{"n_layer": 9, "d_model": 512, "n_head": 8, "n_kv_head": 2, "head_dim": 64, "d_mlp": 1344, "vocab_size": 32768, "activation": "swiglu", "norm": "rmsnorm", "norm_place": "pre", "norm_eps": 1e-06, "positions": "rope", "rope_base": 10000.0, "rope_fraction": 1.0, "qk_norm": false, "attn_scale": 0.125, "bias": "none", "tie_embeddings": true, "parallel_block": false, "init": "normal", "init_std_qkv": 0.0144, "init_std_o": 0.00339, "init_std_up": 0.0144, "init_std_down": 0.00339, "optimizer": "soap_variant", "lr": 0.004, "beta1": 0.95, "beta2": 0.98, "weight_decay": 0.031, "lr_head": 0.00522, "grad_clip": 1.0, "warmup_steps": 200, "schedule": "wsd", "decay_fraction": 0.595, "decay_shape": "linear", "final_lr_fraction": 0.0, "batch_tokens": [131072, 262144, 393216], "seq_len": 1024, "doc_mask": true, "z_loss": 1e-05, "train_tokens": 1401000000, "steps": 5511, "dataset": "wikipedia_en"}
Each number is 128 + 32 x the weight over its row's rms, rounded and kept within 0 to 255. Layers, rows and columns count from 0. Numbers have three digits each. The size before them is the row's rms in percent of the matrix's.

# gate: layer 3 MLP gate, 1344x512, rms 0.184, rows 480-514, columns 0-127
# up: layer 3 MLP up, 1344x512, rms 0.187, rows 480-514, columns 0-127
# down: layer 3 MLP down (transposed), 1344x512, rms 0.178, rows 480-514, columns 0-127
gate480 100:183113157140115125052126095148159102105137166134105088134156116112096123120136084125102125142153082100091183138190156117115100134089139174146118151114149104161102116147152183113173139138164134121182144121126193073122175129148111102093122135113206190169188129185140161097191159136190119134170118200111117100072097132121126119097154131053116105138121206064153081131106156059127135136115
up480 107:137155192164189138144129101069218100124156113090119176077138140128198185092096136080119123134097098160119112137105111121141143132148087039125094140124144083147128121086114211149064102166178115155134055084167136121076116183148094154117110110115089153085075172127140186099163174121154150154132104112195122081120131127146104084147147200156134149195115086128126110123105098134163194129143
down480 097:130150124138117133204095117144143099063131101125163110115115113139142118099101094108142165154097109108106108155091124074113152095141157056186111151135103115157187170081101143094126117088159121126120167125176112119067147112110128137140112150116120158142110153117069109143081146075136134137162124133159103136111131138156133061172205145113118171194099104108070093126126107082108139150128
gate481 109:118119058103156124190148122095154165136132145152172086111110119089113111083177128177069128132119139118122111143198125132091165201147170115129102161176155152149116086111109104095112177117147149082123137132113148100077128133161149111139147140109160113092199109147112142150109127107150169160128158117088129132146158106108084126115122162156138102138144123187173123124138179172099155178154
up481 122:133115128110155086078152194095141114139145138098132125154085146215123115113093100160118122158096192145123132142076197121095168125099106120101111170115139110162137112176113186075111129135083135134106157129119158160110016126140171123162102089065139100157121141119112054079110139182147067108174152090199144102104132145095183146113124068159066130151097103126089184098144133160077124181107
down481 109:083159142148153078148109088008083165156077152133168155155054116153143122156097115098136134121160159164063093109165092130172108115128104148104151129120168076072064117192103178132101101102115146098158120076114160118109118146156175104099082148113148139098154158119134113087112124143102046116170208080106096097123110088170108069150098179169150175142093172120122154141149066147122153126111
gate482 101:119106097097140132088107149200049123106185115153117087099143109155153120125167130119130147102134114172158096109122099148121162145106083150099153079158111096169074101138144092104113188155167180110147088098106111179136128117111109125175168140105176071126114170170173122156169119131145108136123097127093122155130166170159112091159124075089184155127135132107142099154087151136179136143153
up482 102:168130113150103081165154125176136143102146126148119115130098111132101175142073154155149189095163109134141146105091142082076135124152114128174114165137146128139096080095157140080053172112187122123125100097110162098124163141092090123138154108203063122098176077149164124092111146158172088144143068123130167144161177184098150096174138105116120160091142141094106147111149145119143116114122
down482 103:142140121116126107087132149155142113187201175164135061146136146208149141191130115151163125153078077144135086228161122055104107130117153135143108084106131119140052118105097093129141125139137159103081172144138160158100142118114115109141098152087146103173117126148158171089128150182073133099084121089134130109126124115113110134112172145116126117134172112129082043094170118169110113113148
gate483 098:125160134089140103117208156105150144155175102166075106128140113141114105091081070138162146118107156159137120091123129119176121114133147120167119131061161120174110135092170089130167111091111158164101133150113183184091160180141150178098136153148146129117108097171156178148100170108094110158157053129189124087109113113050120168108125155117105149147112204055131116091142102116088127153117
up483 096:154151163132112123142059087141137131167209085094096163091151168105189149093093083158096110138151116137100202179134092154145151129135125107120139107076180124074086154151186142131043115163150085065128147124105075108092178161101109150063137093123090131108165208096080145125117098165103125150120158164136098110075084173157105082085130142159139129108119122161103101087116113184114140178133
down483 101:163128155095179132129073078106080178133189123165142113084148171110117094151139107104132130094168147151056114117168119094142121096123143124183123146138199077145082130120086134172118128122167121078098123152096154097124100082155112152127135170102128091144137128145109152131169156187093158110092149145162077117133108130114105141120141181098163112113129116130103108122173104069085184111128
gate484 100:156083153097109148097119133120095053142156139132141076097139132136133123095116108104109112145131076124146101123146127054177158149137106061127097133089101160121171175150135147053118136090138128089098119131130131193136118143129153100152106126062140180099153129104141120107097131092069109116098148113124099128109124089121072082097109157176163082170077218124106141084127160118121161113145
up484 102:133062170123117104132117182079094117194147102111103201116143094086151120108125115132158077120110097104092150120120077077108150121128129136141144110159084115153158132142103130112096135097131041179135135160150089152167159140141134172094110175123112167171136165104119210164115131175136144128140135134140127122157081123123139124071125128110185147139081134130127074137057098092173148087098
down484 107:175119156125099120091160163068138076182172076107101159127134147087146138145121142160138101104159119135056136151142138178064169141198114169112188160119148141178129206135149102115108103097157147152127113063123135168142090110162146168121086191184131117158168090122173148156095135105146104103109099138133114159091046123147125097097142182149158106112096130096083067075106141124186157154160
gate485 097:146078167132123124117179131126142112131137142141069115154121000165170124113114143164087125158126195150118159139134114130117109114093111089137239125159131153179169128119130133143131138097095112155123181123098158117204154132129091117114154080134142061093163123116169152166128151145046148176169116122115105105115139153148132063093072125137174162098103135076132124131121163195138100098095
up485 101:151090128148146052162101131101112155131149096136146130167116158134140132111133141072068115128121134145137070146127135136134139159167100142143095134129121166064140077111127124120145128107123090112143142142122106098113092097108159083099122137167138208111112092119139115136157121099075137108111136143098166193158087130107071100130130113132167109115123125086064067158161133134111139211096
down485 103:125152136155101128139102133140080124127095146153135145136103168101093131171120136159166143110145166116142147119139178209097054121177085081102117135093132117135136122170093144160161127181090185117149148078145126164107111108149138119124105121078168146131122103140178146134126095116184119144105140136141099132114143100125102128135112166144131137174124183123168135120223095108105131103166
gate486 098:134124116152084073090189116096086122176158109145142183076155087141127156129182108116126079107115122094072079140137118119104106132078129118068165125115135103130101109186109182099123108092056071121137097149104090121073103139133186118148117090166195160138151135114136125164121156183125128112088109176063070064107133115096127137132169111133176079122122143124150114222139154135116098162087
up486 108:155143113148099154086108162111073108175110094154155123084107026135102234108123145171089177173100139098134135136145099122139178140149122052117098039077102171116132164084108161175100114067171123092111172159195135127079129186144144160081137131154118092075166141115054090155138168141105153092109148108132181176098125126169147125138108131149100094174126163148063158124118113166102118152137
down486 106:162119100126100117148076133114105087101131126134145102132137110102179107144083139100059122126076160104117130175105120153149140171103131130120098110093137155131160169110118118098126084098120120115112088211085138148144123146143160124147149168148064126066075159145092106148162186069117130133136163165179084103188153173143121111126159146168113163126124115118125108151139099143135113117134
gate487 103:111131123141111091110086149145129170137147109150174157149182130153144078128113151140056153139143163093108170077161124135083100137059110123138133125067072118166137123079111066112090092121101096092101138137100106163135206100106128133149137131120144153080096104112155120181096166141172160152148088114167135140139133142132103118152169127141199186133096137141143197187144160155138129144077
up487 100:099100129132115123111089115150105173132150182156187148173196096185089102138062076149103042116092152182095126175151194141082062121148101111113180170087105133093066113111090094121110080087091089167065102098072116127133133123159139116136118097088115131061143067115119105181105154138178136157095089060129150103139178137106116143160180159157087083123128092177143174108117088057133067117094
down487 102:116138097095103128138169188065080109138192141158199206178177098097115092159079097075083108150120144174152130163157122091128099097164116111137151081120111132109104137091086147116105127116136062132119113132120115144130156155114137084111156120143079095084103172188084113119151110140164159100164059161102061119150120094164081117097152110150104126146125161187184134101153119162137153103111
gate488 098:144102141122088107119106143132112128143142144113101117116146114134122122108157142193184148104145087209129059132141229122151072074149116135165167153164139136165122155138060144173090136195101096140116124149132143119152064109160192197100214127091190128174108110112136094095110182102070081129122093119057130163135139098157140094156117150088085168169124153131114119138170129149099129092161
up488 099:165129160202131143192214128101102092066156147130099139154118124118120166128102093111144162103096140169157118118094139123134134143153118163099123146120129139140111194138175170121139092076171137160094112186145151098141118176122175127173135105109097160124098193131176116139140120151116110150138144157090090037127070113216064170152133141139127142135131125131150157077151114072157146140104
down488 098:149117076151156186143126137136102132140182101116136136115131117154132073184099172148112140117144131102084158098115138104137114070147139119088110111108117148157073119092116181120128108171153099067141165121159185092158140138129149131134135131082074122071143086096085177114124108170132191113139097136143133137156155122111174131161131155135142080138109120134112089125079098127131158107131
gate489 103:032112086108059161154123158049089071128178127160119159103145138121147132150097132055081129166163098115130104167126075154119146150121181145133121133140152075132082093150085101115129126076139126145113138104076142143167119194108068108120141156093079117173130113084073153133147165099162171154122096093121096079150159167153135131102140078161112139095105156078144132132121168143136149171111
up489 097:092153111114065115171139120107147149145208144118161130132173168124126150143129105125201185061129141165180169112139150169109098107136158162188108120108066104067069141093080144128211188096126169132126182112167107079190116200164163129131060151109132141150148160134205178041144192117140156118082103156124143096122146151103072097128184092104124152119183133162115129134087117091142082152120
down489 100:140103129086105174108061158125132135178182181153171168136194098126126107180134128113166153117117093165124117126161112132125157083130115137173183125143162127114156088146120122077119116091133065124113116083101148118094101143152065124117086148091080153146100148149098083126117146158143116152177151162139144105131155154164130100062104116153077157099151125043150086116132150191139143172115
gate490 098:168154078151114145151114123155117187145179186059089138087118159139142169110170165153122117103081168118089097153171088100107123103087082101086116154105138103145167129145109117128125149084178172123166089065120144185099078115132131107149173130149176113162053143089186104172112132144092131184132169098102076168147139090151136154151205169132070135085152082082186096187136147066131170126126
up490 099:117195104115161148157137159154111175111130133159140141137115131070111101171122175172166026098116136173079139095178145142100132114158155144148137129085093156084139163047137043155099149186111176139132116145136151147107092149139111170092124183201153149135140144184164114123070068100147143186094140163094115127089150086101132145155141156198153134127085166074156117121175087115085120135116
down490 098:131075063104154120149141133205119173142152106150115067081102146109135074119125113131042106109125134182141113129141132108131074132118108108144091134163132098131133109135131178102135148171106168192057147127118114113121102186142157133151159095132146129212100150101123108132117151157053171139065131165132063173154164114076128167130155108131130104158112102098163083218107092077120122076153
gate491 096:081118140114112136162149160158187151051135142144132085043107109102139115089095144131134142106151121144067136103139078136080079157137105094101155132106125108104158061116116122126153103125123158138168163131152115121187101136123147127109084139140120148164085119138107086088073139174147115047115096145137099179093206088103092152130138122113103117092146209135120164114150066137129086152084
up491 098:166094107152157185096144182115099125129136173095122134133114153082144173110117165148081116153133122103146113227123186159126132135152083161100164089137157164126137140139154152154156118109113059177123074164107060175123094125134136159098126147095184132086155196155159046122189090181166152149126108144091100198121112136151147133152112108154124150122135131115121149073135120109113153165143
down491 094:105112177103172155123168088176114110123142141161119133095050098096127121086121141128153080082150117130133113154118147079200089145105131078107143178129101136155086167129148101124121122172176138142148123191118132166167107098122131143183128140117109124172173109188113098113114140144146085075124183134145128094151131105092128145128124170108156167077119168024164118126119098159131134156169
gate492 098:136121096126115219071122123147106157132133116136087138068148108104116142130127102145146081126150147136139157099156158144159136089124092141112107105088143146080118103134136132112135141095170126126119152150150121084046116089115189084123116148110244098127099145133145100138116171102055085175111119142107086123146112135137117148145058115147139130138113159152126176106208081166138099104144
up492 104:085135140113117134098104139146064145139120146105160144113074148089196115130154089143125121056176101230163121123164162139149112085217098163140103164113143076127115132108093179133085093123140102059120127137094150118135112065108076121153132167131152167123098126154183161135087159069086090174131120136144110128140128182190182099153103130126113119103170081176160169180115093140146177146108
down492 100:138164137149106102129196118123148136111091107161144107102106095074156099179153101124087113139153109146112154158094130168149141133148084146163127136133041071113101157103120159132147152148107189141110112112119157176164178097142150163136108208093101106131187101186127141105161171169172157125115090151120137104158096109134167179102125060073136151161104151095153130151138149110166153129120
gate493 098:162145135128105121133053145176152109159123139179113148122141132054123112140080064147152099087192085119154151159128131140101126090111158082088130087157189138109121147087109176145091066121139129166116232131143145128098098122151060111130134123082131103182158092076141156143118155146140081189107111153154135073123126061089103133106113075160123124137172146137157097084077088095113118127095
up493 100:171171150133081139079110154152192141152136121198144099108106090120149151171142124142201165157144071130102178094171139118133148172128145106096105105100130125141172088149106147141144075136160079169122177177124130129154095161090179096172108119111101159167163129183088150133148102191178173126126143110172118117097167140130112150164136124179116162144174158102105108144157107118118121163137
down493 090:117160146148139094109149070106080152099120160088112108128104032140132103134151138160126159137083161125116120139142104090148138119156102164153069172131105095133143155141122119132083117138123149166096117165176125119141144143106169126135160060131147112108094092102140089112142142103115137173102124096129058183105087128134119175123059207070113146097104140133166107132199124134117112094092
gate494 101:142108130175096181162088171186118092098118179112161100106083098149042184171096104150137137130123122153118148130102110142142159105108151149092160117166066120122163192042080121178090141183102131182139145108091115091167113111138106178139123115147131127118155097146138087096128122103164150142139086102073112145124124121113154151091120106083133137086113189141106180169108132154154151153089
up494 101:108177117106112111067152129170135136123110095099184125115192157174081117119134134109151133137124200096075069140154188112123186065154142136108140109145123122109142111120106101144131136181139114165112120071108150153146109192117110188164085123089139115157141126140139112109141161143161119156125068135142116170156124115136104085154148096140105149051156142151132086141131120115132163171076
down494 096:143123080139163060109152175138197096110121123085089053139102185161145145132116132122134130058117107118116124163158175118131095092075103122114138121133110108117143094104212113126075128111118102197146148104188135140109178129126107199193110106151124144128087141104140130118139167105154096134147198176136106098133112153126126134153113099175139155186077162134118099140145139167102130120104
gate495 096:161118199114119208133093108114052123151070142058120179089089092159121140170129101099158102080163150096103085162157167155109178140090116080168148112164121102161082148090142196130131127120163195167179145178135166138138136143097100112123124091135142093148102103116177145135089125068112121122135109136050090144120175143105113085078136172112079139137100147127131148140116056117140140118151
up495 100:130127109174156170141167167182084189138122184100137101142112135111159152172135170146124099165129078089123139154078066120159084125119141097065134165101151138170116163117122122102095099112152124148171148108100118096123154135107155116102156079079083118132149115195085137151144092127169144127157143169067134067185117104143163109096082120159143101135138087157113136065144180178178075121170
down495 103:114115138132189195127109121093108100114116077110127107149128222108112085112147077109119093136055115139165131126108158149140106130124143146134141144131130169077128190067073108031074147138136109079155140162122049087076076123141168117093090116153099146193156095122113100155124068104083158130144139054117117147125157115171168139114170115117159070092115066090111152146151214131083129077130
gate496 098:145075095093122119031170124149131158129117127067116103144105097116089107153142104123137100153084133121123094151149192092205133098161154146141123126140097135113145087127080135098100098129073130126120109135110117101181141122158078185180125099169058128095113104190122156118140152105144106149156069126081121150133090095127177152134130130138101115130113125143110137189108165103132158088100
up496 101:088094132164172136095165137172134148173100142098132160104085162165088099140119153163124205075122083148134144085128104102137054126130130193129147121083141148197086080088144070121135149152110127152161135128120111112083105141130157148172118124143104104100196142123078110108111134107116175154115102084109100116125145136126147124111129092170165100138184134133080106084115114199178181145159
down496 097:083084144133133155195162114117096121078118112116126090092125103148123155119153140153184132144133177144194112078099166080134167148137093104097115142110101154083185190125126171079093116084138132092146122121085114126125196126099149120137082158162101158145138140083119102118148067149157187176138175078116153094136162110164104141167044144088086105126094143143167181149115171107107097103115
gate497 099:157141122139178124182137139105099127122153079161114129101202132114185114116113105142083111167147098154119104112135146098093171161137086127137138116186180159124134159160094181200149133086149144187087130112144139132167087134109170083113135052107111108130109110122136102124061159091095157124075106103176073108171154165174179125122122187166101080124137150088146172094065125046162165146170
up497 095:101142173100093141082161124124140171112129115145147171189108093080140130154113066107114190110089174108131150126129091101112084156111147153100164152105132190148190159123164127096138164191110135135156089104154112118107135164190134145144066175102080140146113117142134159162109146116126116099121103135145134109125189166132093073077056079106108116128162100196101099172132102137170155120143
down497 101:162164167107167116146162140142155128118112153166160110146090109090071193135145134115126088192108114142084150180065183122172108170077130100180088084134129110131161122166161112074086152141122150214084155137148117096136094085158147103143133127120114140079103120123175152084113101160146135111164142169080169211107131125157138113175113126162143156149161126089159204140150122154116139126105
gate498 096:116136109123148153113203167140124083241133168147101095086134102142113107171059155080076118131129148134112143130196129157124130081098102166149138107157120159141091064159131185121113197084123079103148149106094209164123119124138079114113141152133120116138153105147143101169118077103148132152128197158133147125122074115140156116130141153139162097133131120128154105139187133107148168090164
up498 100:133163103147126126107076146134077152154149135116043102113139069113150126125131090111106070163097185159150159108129142182128133139152090129173112131156100175095139084123099121084152094059106057142127127082115129186087186145099100131129178137115134080103110118133191155135152087157073130138129106122149124114145131125128106115090140111167107172127080135148142173175140154143167129139082
down498 104:188146086159121111115121139106136127157093106149112153104169146149135067160205094114117100076114145152160135165121168129117138148148146103120108160143034124118128097093151088087175128114112123130127140144143113121209126140135122108137148151099155107052201104129156123078088115127178163153186202113119106140115106154103158127095130099153163177111088108165130156136160164101148150103163
gate499 094:137114136153182125135119115166090116115163077168140187169061151157159153097143126095151166105160160152130151032172138142140133144153155132066142151127098118150146109058136119120148106226127142080056090125144122185131063079167126109086130093108173117103083054103087143118157108118123146082092159137102149146145178145104154150164063178067159107094100096144103172057146111134166162105122
up499 092:088170145127105147061123131062114077148079086095107113140144167121117127127136087172138091136157120104119135200101073099154106097148151190117083155139170185077110130129158245085125104128171049101103138144155146037113186132113126187169154136138100141188152149140156183157138136154154122165119122143123134143129097129083149077131190078081125178135141131122142103144115159173068148142113
down499 088:151128160080161135108119121159129113143127096175091104208129092136194130176124104129167119152125118169192190144116156121097128123149154135088085116078112129143183099149059062115138095185110124105113134091152100078165111105106083107139132159121101137157134117160080098165140066107101132120139141150143144160133085112141120157153114194147097120124154168113065128139129151151123158195076
gate500 099:128111155141183126149132146138064115106170088141147156088136105168133177144136139199104099105105124121164100066095140109103134154133095179174145109092131162131133103134132150142139155115086125108083126163103080129067096166185130134105102154087084130137105181158133093127095100074117139135151093109136134165183152147090082169140121156118138138141182083177099141178120140157098099129112
up500 098:158156132182172144127174141182115102123126097155083145061135105210115145183099111130138129158116154078143094090065119105124137081139099139138158127153085111140172138155114155116177139097132175141157122139119126109159119167160136150106150098122128101181123092094134158098146117088138082118140105166074138173105121125147093113132207103140173120125125107120109099103167147137124138134146
down500 098:137161120159137097169121093094093056108108122137114124147162121169147148123121101169137084151117161105194129100177106152119179142135133196180162126175079139120119067157149163129124113171094101134108069135127116132116113087108136169076162210137105164083136246135175111141136101106126109106158116113137120155134122169094110176149077135106125139181083112165122196158103121163110139198117
gate501 095:100086137037121149088088114124177122105089149096088147149119079063116064109132156140123176186128096191063131121093153077105150196085149120129107128130140078131154107131088143176050113085113112090140155154157149071136172159164144198111138155119101078100094135178171134077096155132138106135099147117054195167135126126125088129145081143163150108149143160120141110133120159123142055116111
up501 092:133186151189129101144154142144083079121115159119100168101147095145099230072109122138169150131153107180159146117134121112072108072158157144117114139130106084150089137183090110137123181129108119118156117143190162134174147098123143133121089131075132110169136133114158102099086092121112186145059160176116128074082093143088130114115143154133118096181185166133147163111107106109125089154100
down501 097:112138130058149121066137142056147121138107119131118109153107131154114122121131182099095108155131093162175097077117155159103081119104129150059139139136138138080136202116122135124086216108097112115138133122175121119168165152178158170121164169147204148060141106134115188193123178179150108129109125065143149191098165149115108118162091071132084095135091103073137149103101153168104109095103
gate502 110:147153157066104084109181091127132136093082123120077131099170107102120087149120133132161107145161148158122184143114156104126093124169102059097119174118139138142140128120095128156175125125102172094151160134148100087174135147130130172135115128095208078133044164088061101128129078156176157180174136146130121070138120127120097137141111124083086156116188053106105150062120098136178084069079
up502 105:103070167130116109192100142139176101137131138172138119161119082142055171138163132090148142063117140120082132073080065140180070137111147148141076114085156151102106159131157096099119126170112096139112056135037097142170101193106132081147144141130126109138201026158111076093147142087203092124138081141051170155098182084141158145153087142101158137149112181153097075125067114144128127140175
down502 100:151118131107159137199140063119163111093095144180119162123136110086042130108160150135195114157167076089131146070124128187160158100157147085145122090148120206121140136175173069162116137171127172136152137085131089152166137136098138107142148133099119151152123123061079039134143154120157136056154147132143095168064112073173145124128158154119164150098171153145163151174043124145055116110131
gate503 100:112113159090105134181087115080172116115144141115143113090137099141180161150106143140128158087122164143148079117150103141164115103109086104126108120048093161100152138115131181113156159128097123125106124110158180108096126114138149144204145030119133096064078059119082019101122091122156073121144162175080107109133126109157174138145187119103140114159162101146089117190167163158190113142173
up503 098:163128089164069088155133139103184145119187121129163167158149182115105165136118178141095151148139159139155128141203154139141165130118106171106107095097102132139156092177197087165101106124092096148135128138129114105149131107162170159110078122209107128110139109109094119109106123157106180097181109067159127116116094109064113110129116129166129151126104151140109117173167178198133128117215
down503 099:154163107140105105202111123130078116104147061072121079080151110137105135140103148093120107066143109075122099158114177085104086078158134158073121113127111086107125053112080155122223084128111115102085136165176126167086111086170125135105093086111114115122145114180119119109070168116122153122179189128132143081100131104115128128137144093147159128146131105099111090203168086092112137119120
gate504 093:073123119111091117065106128121171111140128083127150143077159070117131157111096142097081151108108162123115049119131143106139155143119100122170120121131154095177133131160124136145072165156179075166089097112173143106133072154117088128119110138110129105150100140142125149114130089118116141162065053150146243111094089119125123100108123150130114148109147116077164178128127099119176145189071
up504 099:170108104173141127128091117191104129154078090120110098147138104098114059137066158191141127122160103141175141048178098152147108168149147149074140121109082156071141085134105141053165139125119125112183090107088136087151100159146144176148102149153181115196168145152086160078122102146174152119151178163088104120096142131120087137160144116096146156163088178164114091120126108130126135055108
down504 101:122038166164100129139080159098110119192083130146129108165184128075139087199129154102188145105089114132109154066077056113160100188116121154124179146083067163154139148139055101155129110146182089147134105094129159073153089107125110055088080097120086093127148155129091111163069103149164180110155094102172152154122129120105087148129114181124159120162125107099068131145108058164166154081133
gate505 114:117093115196122157086117135183064203046108140085094154051131092085108117192079134182119169118129128193125137139160128191136070093085117153126134112081128137154101144106121146173116149113141161097106097095137137116110109122088085136123120054128107105106152130151139187138123136133151119113167079123146040139100142148156206136072127094053110117100084145132194118116133150130104152116068
up505 119:158072105140150119143135177160054168080139133112104152111109166089164093153106124145177171114114156164067105119185091157193110139117130174105159150061095184168098124126080031199080141119139190129127129155112146159140150075119079120100125073144104153140097120196150180139113058172112192113153152114098066156158186167150122170089180167087086080113066139163188102163073172158155163088096
down505 098:104099093094112139150149159162101164113098110099157098099156177150146127121100164192120201145110087116079140185164103120153077131097107169123145175068100117162084096090058096150146141123109162178205093186107078157097088190109133052152096178118146112170146101102105067148117106116136203104157170137113122129164126122100138090127098080109103096091081092127091153081109121161126086125125
gate506 099:185162169115078124172135201115136127104152132168129119134153134107081139121163115090069156196112149096078155150097054074127214104113137177116165133105112125092102150152153157142111137096081152142125102150114107131103124142119148123045139133082127112145117135090127158117203156112096108141165127078089143141233142156117138162132136106120139163155170141133161160119132137089097180125114
up506 100:115065107119125180195081129099132148105121130127143139150135159163157075127138160121110085127100101148101160144102109105142125138117143125141146174107158096151145137173153052114064174073134196098124142099154121099152100083097195147145157104174092133127165108147168160166152156103098157164139090176143159089154099138118135160138145158082166158100192095115147157119153087136122127124154
down506 102:148101161082183126100089068106103091099109143143134145143168128105170126142119151088120169112151152116151161182125139047089106131085096161141081113137103164134130074157193132152183143189159117136100102094143166171129166165128163131100118151157134114127078175111206100104139138068081070102125129113161138111206117068146182140133125081172102169106094130164151096100103110215111168167147
gate507 093:156134108146072135097062118122168144135115148131168119121169124105162172071104146131155105154166148083125134124132069086117157140131129152160107113133130169129201196166102135166140174123137107157082104076097166094076118121097157165157147137117159113126134163152154147107125134186128158157140134128154179153037107149067092163074171155182108124152130094127078158076143150074156117107124
up507 100:160122105116067138111079148102090093157166108144137150103112111124145107082085093151119139149132193120102122140138125135084157096100113129154109090154180101179147169129079123122103165147208139128166172126092109073124137112119137121090171156093184134112132146097122155066159146101106077127178169118158172178156146085134143119075181144152133102151113099113093110104144152037183134144101
down507 100:158139124139117128114130131131113152144179098121119127175149157110090147124070094093103136129130105112118166117145179136070123139113139137118131124133119151146119126165096137189143121101172108082108127166150103095164127192113142188107129168115159120108047141122130084124138154124151091124144112178154151124162113128129096103136183124178065087099106145146128166148198120137116142119120
gate508 102:176118129087140073118149078147165150189142092111114161112154084088158101092092134092089102149123179100130077060127125086143093128112113082132078120089128156107155131041065158128150152096141106094123113177078119183121118149090165094151137112138077125166107114131079042115151147154119098138114148169106137176116148155077143092193147152121165108103091113191129128147087154136146193070112
up508 106:095070171081097118122150142118169150151063112113101163126103098113097112113132092076123122083095168183107091131174145126131090111138065128157167146131073159109085179131083168128116132052093088093113147070126172150127069141119146151165151114105123166102149160093145141127072160111107138129122123100064108216070107147151091088127045092154082107131134104099095194149153098072102127101066
down508 112:097159167140147122124138110126135150133104125117118145177108110157131103136091103195146096092049159139157088129110116168156102123090084128164108119147173078074111155106124153149129102116126066104103121142122158096143133142093154126126133134101162160146131072146159125109092122185085127099172055113166106157169150164120054031131090140077146139060100030121085161099084064175127092111152
gate509 099:156143143091121137166145070179103122073096097131135100115089145163150133152172121150097201058114064111142163092131117085091175124132116082090137079104105151151125145160150164172166081167123126153134175142112141162137130138108136162120120177107152097166125095153059098130073118118170142077139130114141153153120097056074154102118113132173099128140212124125114099178123109090077149138116
up509 095:113155180075138118076113055150129137163095116094150105141125104155156128146131158056034161098114076158151165132125182109158109089123120112159156109101143137141155115155103124175064097058147157129114161109139138136146056135126152065124117167150133130158142127118134163127145107156139177097127106170118120162142125073060151117100138144112149135171103151139100157095123137067100133097155
down509 095:120131123082099120096156080125136137114185129145113084150188148107128132077143084116111142117132175159140137151101134090080156131161139136176162130119086076099149134170117120098119110109104077096172102146161158121148140109132153147111144144110136157161160179124178102096117123144116145100189113099131146084144131107146118107152152148099139085103105180158105116193146123119109119154124
gate510 100:081054091101138156122162182132168159061147122172079103138132106088153105126138142183135058133134161138193153130118118180216156146074079111085145151154157152136136113127159101175168143173106115125038179123106149134138099077133163158111141130150179159094153142200177055126098113080143153162137134170091108102085142129126105102111094156130121084130081102184118126118147139095112055130162
up510 094:147139180104166150136133143161142090094137156092111118154126164172084146133200078121134138173130099082104146170106082069154141160069088136137133102151121113135120152138120066170138106063128191140137092134162151119091151163129197136139194054139076172068105079098070166124097160142135132138119137119105119134131147149108119139102119128102190150111113158143103087171171146132087140088143
down510 106:104097130153163156139112127107130105111111142107186120223200198171095139141160090127115116143094199132086149133069147122086191120109056122073100076190145106140158156124089086148178062070122139133129098129131112111139122112128125122096118138148082173119128086096137151099084191093128142131119151123104102129128154157119167127183125125059117124173179140168151142153073135122088140078143
gate511 097:146160160098132151152114100064127122115112129079026196157154123101193191151156103091138100161200143140086159107136082073207123156110114114148043117087111114103089137123102178045088177134081127147139120116139150146159097086121122137108129142057124091136120036120133170073153104134131132128170218129066089179111159154117113113148107133107129098114167115081114061137152137131095117122095
up511 097:103205128174095127144161131114117163144089176181101167132100174115125145165133139192143139053138155175132126129075132156136101181103123142120076109078163140176093067065054111150115099141122129128148063086160116130134130120100127112166096114090128091154172161081141159163103179142122102122065143143162141140154115142041074093143112107162133125041120153151133054124096114147114076127121
down511 102:099152085062096151102112131104118141105168141178131112117161116112127136197182088198145126131165106100112154134066148188069110101111109141073084097130152118198135180145119168177116104083123170132162122150130127083102119104115142150108162168166122131084161135139104131130079130055096165096079064080151119105111126089140067067120121092079169163164083102116121135083171128148116076120152
gate512 101:130147130187106181122173144116140148080161160150114126079106123117100156162155085076156187150128165158140104142100131145118099137111130178130161124175062118144115159155105127109175128101119101153164157130168141129135144158099147085063095095136129121123160039147127120124138070149094152151096099122186143134167110182149165121128075086151136130095125167179099159075131060123156055118108
up512 098:108166141167079167123148082107090112084143136120079182070175099126121204140094158150133118132118126177095110176105129114102134147117179087093153151153120136067092146082124149074119121095128123126145101194136104083186135082158160133103206144135144131115138116141111096180183115155129171075139112121121111193111137197153118168153129124190199165062095178117133131151056126148099112149064
down512 104:090143138091126118111130160168151171174090122096129098150123085142083121149180103106085161184093135116167154137136092151068089123118171166153132142144090146180109158167153107133174098103156083097125119085156140130101146085175135109093106145144109118210132157077120166135146162140137153141170147147120074075084092099143157151177099131066153064119176128124120070120100114130113124090141
gate513 101:144114123129107164142171112121067093177170137132116132065133064140144135152139137122124079153111087098083133154138126132117230132080132108175184096144090103150167160122174153143107136138120099100179074174131147156129181127091111136155146069143132111115089101133078086083119130128163195129116146051135140113151102071174156161094079173135113143083140072126126112080039137108109097117131
up513 099:109154167113105149145147078176117091107136117129132096133128123103072131151155131123097096106159172160152112117140136138111092115151136177114161167174165073155165130110161130144168121144099095120135117114110080100127114070110182169125169119166166115168110120140143228145126124054115139182083188106112179169102188115107130132184127142131181138131114118156133104137105115168165177118119
down513 100:155145080094142116153112146140123112075178124104123132114126129114102152164165145148177148154159160114161090127144166091182132132156123126175181146119119163166092092129124104108143166131155123168084208145158112132175085129176087135145118113122139081162118137111158177104145114098109133136117147161124100065151107159158120127180079150093145143157125085147143170116190099140107188052128
gate514 099:146145186165111167110116089167078080077145161108188144119122121168115142142089113110124174182120164154221107142110183150156136095137169160175179128105112130172142142146094082149086106144120141133183129184116092111169083144110145189132101128126110104160089107134142059100111137159088101115178138113092058084128087142123106165152158127154093183129144153160076188102093083123115129115104
up514 100:120146115149145174121139164115139143186125131104132176155139129119100100139107060117181100115184133075150159163113103102136096087151154129150070072184102161099170108140142155128133177164137141191130137070101088092146157151117102100114097073131191156101142104166164155156175152130180110166089106085149201140086131116122126103134081097124202105111163128123166119163107162160118153085114
down514 086:169117183099100199094142118148128109192141115086132136096078097140136097104150123155121077141094150122141155176144095150129117135194105108075079080126091157101165185086116090190178168117109121121130173153088124120079067068145117093154080100128163133117088082140142153133139088149169163129139125186137129125113048135132120107146102149119153115110158119139176162116133200085163112096117